Weights of a small GPT-style language model, trained from scratch on English Wikipedia: 12 layers.
Each number is 500 + 50 x the weight over its row's rms, rounded and kept within 0 to 999. Layers, rows and columns count from 0. Numbers have three digits each. The size before them is the row's rms in percent of the matrix's.

# q: layer 4 attention query, 128x96, rms 0.104, rows 0-21,64-84, columns 0-95
# k: layer 4 attention key, 64x96, rms 0.103, rows 0-20, columns 0-95
q0 091:486540500347497485574509483540534532529493518462499550535505557445469518385544462456482475534473501525536494467601531634482479455414470558484520451523454596451536490584446536601437512506520547535561519491558487493537601523495513527545434415537529494512464527543517545530420612403481468529
q64 049:494497447478475498458533537477520500519430484482470544428542462475518556439441518446528522494600485519568508472517554528379478509431344540478599510552542464440419402533440542555493546607524546480502533437464460539505426499579518389524529459411382515446490557500496511450515490505510468522
k0 059:609545590562534484595485438455568443478597497505549542481484431467544435512487466482531523515490584450597553480470441523551490477445611409501487502474457431530545521551530471424511511474479430530533442452448611497501563421447466528535447533518540579517484491437555484566521556475419563529
q1 084:489554528525549501604502401528462519569429442535527410497473499575473463483492440497449522543552592512409528431544515571542495405485469487493633436444469492533533468551453509545485539461535521458492555549577570478561556585477374488524510454508472569464486436522507544480461550514400444532
q65 033:456518565512446469495520541462482431489473485461386470438467447516513517498455532500484528436583519500550508476508457556443431482420372488480568525531538407474395398600450566589528588545543577493520560479504452494523441452516479477581602475410399513445499451503499511469483521473515503510
k1 043:546519456468495552577493494554525487470622515556602508483562510424547571489490488476557398553620441491455506452431519496503567552490576492468517381396575566535563512523481513469483464471507509507545473478483615503411484427480566515440471564578436573535545487528474507515508444495533491460
q2 111:508468509472506441479492465486420426565491521456464588475415596568449514549587554540447481544617547503531452518582417482485459470501388482446479432483555466474480494443486516520506507487599546515510561538520595440486506424438545533434494560528604551421557478480447528431492456463548517444
q66 090:517457467551512519532506531416522441423553490544554446555464465497528368428541524477503514561462497419562464486508488452466471505568502542432571509573501509531597509487507424495433504546478450538556559398535565475505529421422474627561459506445565454540529581472542413486579467513569542498
k2 049:454594546457565486533486509582456540497507460493504550566567436434541586515492469463509421537630464482439439422409499454481541551527482460434527439487535611552524505581509513528467518463525484532497483468534480500444457483586577479518488499505432595457525426445503559472426393518518438589
q3 193:499532481487488478455564360419515454520615509469530477374413537448475476501538538581501491457496578505603576425500554534443484480554499460450521424502520492539503536533516537500508523458448443495539481525503512424440451466558557554526478535531573539515538514574568498444366460491592562531
q67 102:421449576529556498567497569489379549508398496467522554453489529520389455496495416507513468505498485411418509480617450412554520432502428522490434540477474489441531514549470561502562577469470538592414442459503557550494534456551543445521506495584543483497552484490433518480572455456457523546
k3 067:528477518490481414519441532526439573533586577434541481581485495543508622489547561568559473509514418476380571439560503521514471504480538502519492529451464532536493594561433506368428513523427444536523495499438486470457432521467523513474504437475454522456524540625564498474463485470441431560
q4 137:607554569573608457530483618423468520496520503491503612473460510433502534532449374439405437499536415557455510446442467508529516549428494429434508516500484488489548610458579538496395487463475529488499514500575486488440558502509598470557532546499454460524510522490420496498492471504467505487
q68 086:568517419523548425457466596452565605515538411488458549500477523563480536480599490485449467499491404503553374514436539467593491577498539586535558529498509485531468523551542553464496601476458484553476533494528519518559528500550486439523552423564465431540427481554427492463446527591475505547
k4 059:512439430534549514503588470530551519511520484571405623482475531506465454484478563558468460476487558380567486589559561505429581487426529424473500570463579524550522453508485473521484535344479517529463499472448468492544480489570459457517454434514617555482511541452541474422448535485484479472
q5 115:545500472527501440441494468481505453482464403523454553525552513514430400494501549478567571488464490546586621609427493489526506408665475526498616468510537463469556543481479480568530437593522517425544414503418518494462542430520552494477444540500473559500516477481486474519533516469444447480
q69 043:510496459499512470541500394534489478515449494586536466501466508480486430484496496523490576537567412424583484553532540480517522441560419484538450519506570343541512525489429546488563527529533501541465523392516523439500499418446464474523453563530554481491441491495606407567574421622514543494
k5 073:537536484516501489389482575480373436466542463503486600506581571556502541503530474547655537444449521516454496461506471535473455522507521517528519490418485489523520437549494507420466481516536431466578552507459501545559556608483604522532544473541467532545563533541539492623554543429489473569
q6 127:489465513417455502480549494506523592408438652507536519485470474523553584534467543537445520445504578492579520490415549571375515497421457475497544605506487510505483381490406539463502558476526465547460550494471496480587569514481440516529509450483570445533485457572404462489515467459526516493
q70 070:448491581457458412500561421533476465465484507638521447484449463547598505454503513492479489523512521437535516450619537472570494527475514484462516581434479390514555446487484429583540388451518496511560585533447472466458452535514466514478464544393499459562542476446494497487480537525635502533
k6 069:520501370541565506508488511469506510556476540423558454485535433454490495460484477507478547513593494558506482492436476467421548476571523475446487390550464473505434496433519518562421581575522460424466521550509536578549545448533544444567496484536519514296542496469452575527557509562527495506
q7 104:457480538473496442519489520409491509399481571548519499528487610461519451444507449471453425524493459455511459464600442470483457608437484509528456465488496516642533395545500493450551581542416520518493538505545484457516527462528567635521569490416575484561537486467479503483470528505519588580
q71 040:462391443511526549473464569396616512374457559518534526486541486442539477462516489427420463522509532445502577439473390500341517599524507491446531585540541558524596536520527508461484507535464461568518472525554546470524411427462553520532472505493529517490468440529485513480539497543511484510
k7 065:460604525521496479526499459634466530492551430499560391598496446558453491539436565515508465548468486462438489464503490458588482408452540459539462436456396498519536514452490477568503516489573433417528471479544463470377613483472432529482490521498516469495501521518546395474486515437539431552
q8 248:522541535532528496498492425465463571498480475547524580454522402386456565493436552473569403491551568467501432391370443428541472508507551538368522452521564489455455435495532580485496499522574525569526465466517504492401475451501569521473487519532545583506503504517484526556499447483556470431
q72 130:504477488555412551505546505393525548514575539483488486503502452441476576514518598467515464471410521431589470456398495414399482532508493511456435609577565542488497501467392469494516580475517536585459553528529445577505510502534546600477446468476539491543522480488502437465512404570553464520
k8 085:530451478516554542532512466476583468549556514458540478631486538507518494512581507453367438413445546450448424534552525533525511477557512525546418558540477503489506416414549422500529445595488511518510533484432549557470567503402541590491539571485607458536487528564497435524579475518505512472
q9 105:503552474499515525558413505514573544555547460538490503432457464562546404530485552452497402580447543467415397525432496557600450512504375464462477498491525534582514601505431396446495564507454481544489526478599517546472460526462533536572505460453445505541491543498421557488551522533556465502
q73 071:502515478475500488455468497417498496463492550514483489530520486507555479504467404500624452512446455514549561482560463564419549555561523489432489525579507506517421501513583441495470468499413537547570467490573567495492477458441436540512507441420611491505498631468630454559624513469490499430
k9 077:592484410566482513467475520511498452472476458517536476563556552523499517488550523525359488388481599485416461485517503469526428501417496509522496496488522463476562505451449552489555501513552606392419477481422511490498465568530470481528520473520491487537553522552507427408367416590428474528
q10 127:594430468552459517477477562553613448477434443488448536504559538587473481487431466524506510546484417540485552429415471487548512512471507511462542479436479486475510455479547528519406416528517497552507488553428512532466412486596568453497573526507529600464454415530528540458568505559442359470
q74 066:548625466478521524562449503518517542411500531548546465494508463584597478513465479453472474490570603469583578414429442494541535472419394559539457472457532456554482400581504479462459486515515517498451550469565456527496455481483496568528484494458517549538473473480453434484528382623534484461
k10 073:492410445521505545383539464523500501546563486521386534580530593523525544559514521543534523457489457489424341470526537514380528563539546516430570493573536581486547561490462426497470428463495480565502477499458538476549429460543554487579507509560545540499545456527455548556496464468471436530
q11 100:434535516595552450422509578501555504519609483527519510554591405439524554532432560498526543448534416557483449534406470358419573534542475523463406470513442465513523571471515472482481487431511393497481471468472503444501441587504527445514500505520456515539483490451572519514561424496527555494
q75 049:479456507542532459484499506458535547561549512569552598546538516535445448441556499449507517484484494561449377605477496437445537530535555465506418455432429622440556628415473504391499508450482465520480522492513517521416569559456505480465546519550481493490475603506523517490545493457457402532
k11 051:473477475498517520476504529502447468465470497427509453534506555568503543567460466584545602486505542453487531569552481437542540527515521538526489497507407393541446535474608510573540521515505501504511444525421452460557412563555464477576498517486565365499399593522543468462495604456457594429
q12 098:534471512472591429484510495539490586503556463497414564459518330503547513509438607542493468568578521503524495440492521432555447534482444470460403493489414535457371467526550480542475495579556495505564474488540542494469479552529507474533480482598526504547511432414568460503459520422480442532
q76 070:503494578466507472510457458547609495463379490533420617401548485557454551530427479511469489479569470476438507476493524511470517425543472517467578469373486528494428527510542552448491535508485519501530455563575483521413443535561556472484500476439408538540560494454609597505495508452514454575
k12 068:475557516522454569567524402449499425610444493460433492490415520536488509508559477583532571520482476532525483457472418450544420594490540459488455472571543535434508529489416428540475538463520453546462411458518557514488554465521507532435549495496512571459415422486353566556551480540539510535
q13 104:525480595462454552561473369517507568512612526451443480461565510569477526425479590602525426512469519539497531404503524494462582528496393522568478505546535497501465519509565526576512461506514577453466549576528495502482477504458602507489507481556473602536515426568475453529542528546542464407
q77 085:522584520532433626502389484595422477440441507460377487459477470583487457556465431505545484512480438429527512394508474488508563562478448523496416517473545407504433429534423473439458524496498495532452467565602443560486542519477505500533484461560532471503510509498428513496465523586422496474
k13 072:469494497498513369548525553476469449427444530522492505479519501470480497485510444512541428462579523473571525484411531561489490473562423486423554447525572474497465527530598487477426485465523583557452570335476479454587467521571511501532487458479420562496532421389461602556466496516489513500
q14 099:478468418480456472495494525493552414468532504537499371430602551491501527540517518523489481470504500407497457534484564552431539539439545539509471572473518533578548534461449551557473509371404498398467491527421428565475476546492501482480430480490448508491447419466605543517514363536465495532
q78 063:437500464492476452483537512486599509457440486442537455462506593452514517495519453460502442521520446461586436521600505501442513505387536536465497534395501480502640466492500544468507465462369507447553466480487449465466421435493501550531433447391517466496534493441526545515652467548453503476
k14 089:524487403554500524455574462447539481545513537557504421608412497552461458502511494503433596470470535498460491580572518474413515555445540519510506513495494595529493592362456439536480476447518577490483512547448529441505548475468467454457500479458589481502473582662490460505571506504541526472
q15 085:492523523512501525574467508416524433471394429420457508489592518487490479549480384564462549590516529524407491471436499535519455571419461477455485529571600457476480487503415501471448539504503511500514527470619489502476529577554402507557582440533426590436513549504448467540475500495568437491
q79 067:518528496470486567586492552478467451385418451468467571436539493425432544428448368575474526536506463508492508407472452581541484650505455541446492523480565409514434481500449544516467549475475526533552497505511476551453509571565465512537503466477440562530565436427449522572494496478509435511
k15 064:496448511530522419426503499583515526531463537511533527506509408443541439485474608484451359613497516556503506453422520485511605437474491512473464508509586557539555530578437458477575455472471446562528468482492494523570583492520525490482502475409535519511479542472616518540552454434428400541
q16 080:542444543349515472493453354559501524540433438535417438422533499450578580519506547486613501497516504534557503485421524500464526539486513487512519475508543496453485478569568487519394475537521536487652437456520512463492559485555533513530460479486559498534542497522469480574439516597455440478
q80 075:479529492493517550477459458527559503556531552508489443608579501460604529541543581487536521475523494516544552512522522572558431508517494489524538414624480494393402437568545485508465453537510484532489513521483600486588485520429445485546531570581456574526529460499511517486383489594518557398
k16 076:518528554413489459504566471557407516486504456432470587406501477493474500457452491536485415543512465454499493432420489473564504499553536500469526481461575534492561580539436541453535579519554512472442527467571504559435522496517561503564563417539512551509541385423536534626515445556459477620
q17 080:491536505514449424470479486489455503506476450502505486499535564564531544536493457462554584507611499527462506527515544565449538444466450382509521517457529426546561530500452574508495559366385523508508463560520450531478455527504520430487504479387521488481616485596524554440605506496384560530
q81 085:549519470510450414450542506519602539468473492467558477481508566459573453539566460442459555506533512542571490544490482568469536510500506438477454529461431454518670545475457554580501531480482562515489532532396442403489403418527521515451445528425594458539516459518487394490586506506536508538
k17 077:521412542416474445478542491541477539527488521482531497546525470554476463503494530547521526580499526483416507543572536492466547443559535548561535531384528471507381529452460522554549533553500423465455389602490469508510465505463433447507599489431567385511470568571600508506452469444445422487
q18 080:510456472481478479602555534516448523510486567492576476447479567438471511547468472503487542441603508489498576426395468514551570560492406452385507513403489416572504414508542470492489548505458516513498486523564495529517500464511445388438404516427491525418462467468580508549497487548386470523
q82 080:605524503501491525576518533606499450413497529462485503496418540404518504528476474505551548510650524452467574500488408613492544547524434422391481517510484431577562442541547491505518520527521481627487520560554488526492523462529430425511437535509472488484455589492553481497450470495457549465
k18 140:565481493566503421517519510439523577478528591468497472416536484436490518500411502479546602460525551454557465431494516500503618424463413467541503555518477435575507400488571545459469539537498534547447556406498501511559519425474490483520355547465474436508488520462481479442499526446444564408
q19 103:460490488457418577439496602565609453535566519519493504507478450496519398515512568410485420461507504473532486473442519493463494494574503509471478582580478453505481556507385500482448535419495528393490508496380480493527448396524423514472413526507485439492553411492509511491440444579460542554
q83 098:464487522481522545410540513498631524544502524467465525402417607516504440606508518508576467475587488477483535504543541545462512437494617473468459525535472513530526506418429496521414549439394614523505510487550403536473472437541499487554512450520537460472536478467523517562524530579416556453
k19 110:503505607429476426484528493542543542544455443504552564585500499537470539529489431525383495491531628446649549468469489470544511516454486496485481446428594531419491539486553494529481532496558514547410502462445451521583447490555480433458581546454530450582401547478492516496506438513458471489
q20 096:484448556530409543523491505558498572513532453504423464523452521540522543515428587534583471514428537437502414522476498376601596499581585564521477566577622468457473507496479502409540486485521498472538486538483466521525481510494561577474454486622539521406499486512483545534445500409485526513
q84 099:492601572530437553532478403614445553569504459534513593454463492572475548543547390477556493475456467498482454522544592455529547502489571573535569524571470533428476460492504480428475590453447504456485470488581475532560500536509448526530434443488503480433488502457548577609506539517440434538
k20 113:467487529557403512421477605500474522455555602475467491486528481516515557491423540581472466476543476578405551504501559395557469414519493581436465582466518485484527403517471477475560453528508458438578511530583410491519524484448526519437421492527529479514581508581524459550469519521401427479
q21 087:436555527497517486541579492570493508591481404474452444499488486487480453518551486512350561454519478426441451497571465490459435492511470542398549412399449591550454491527493536479474510509568473592506487516467552514514486484583515406500588407472449443541441492546453519502549420484446503445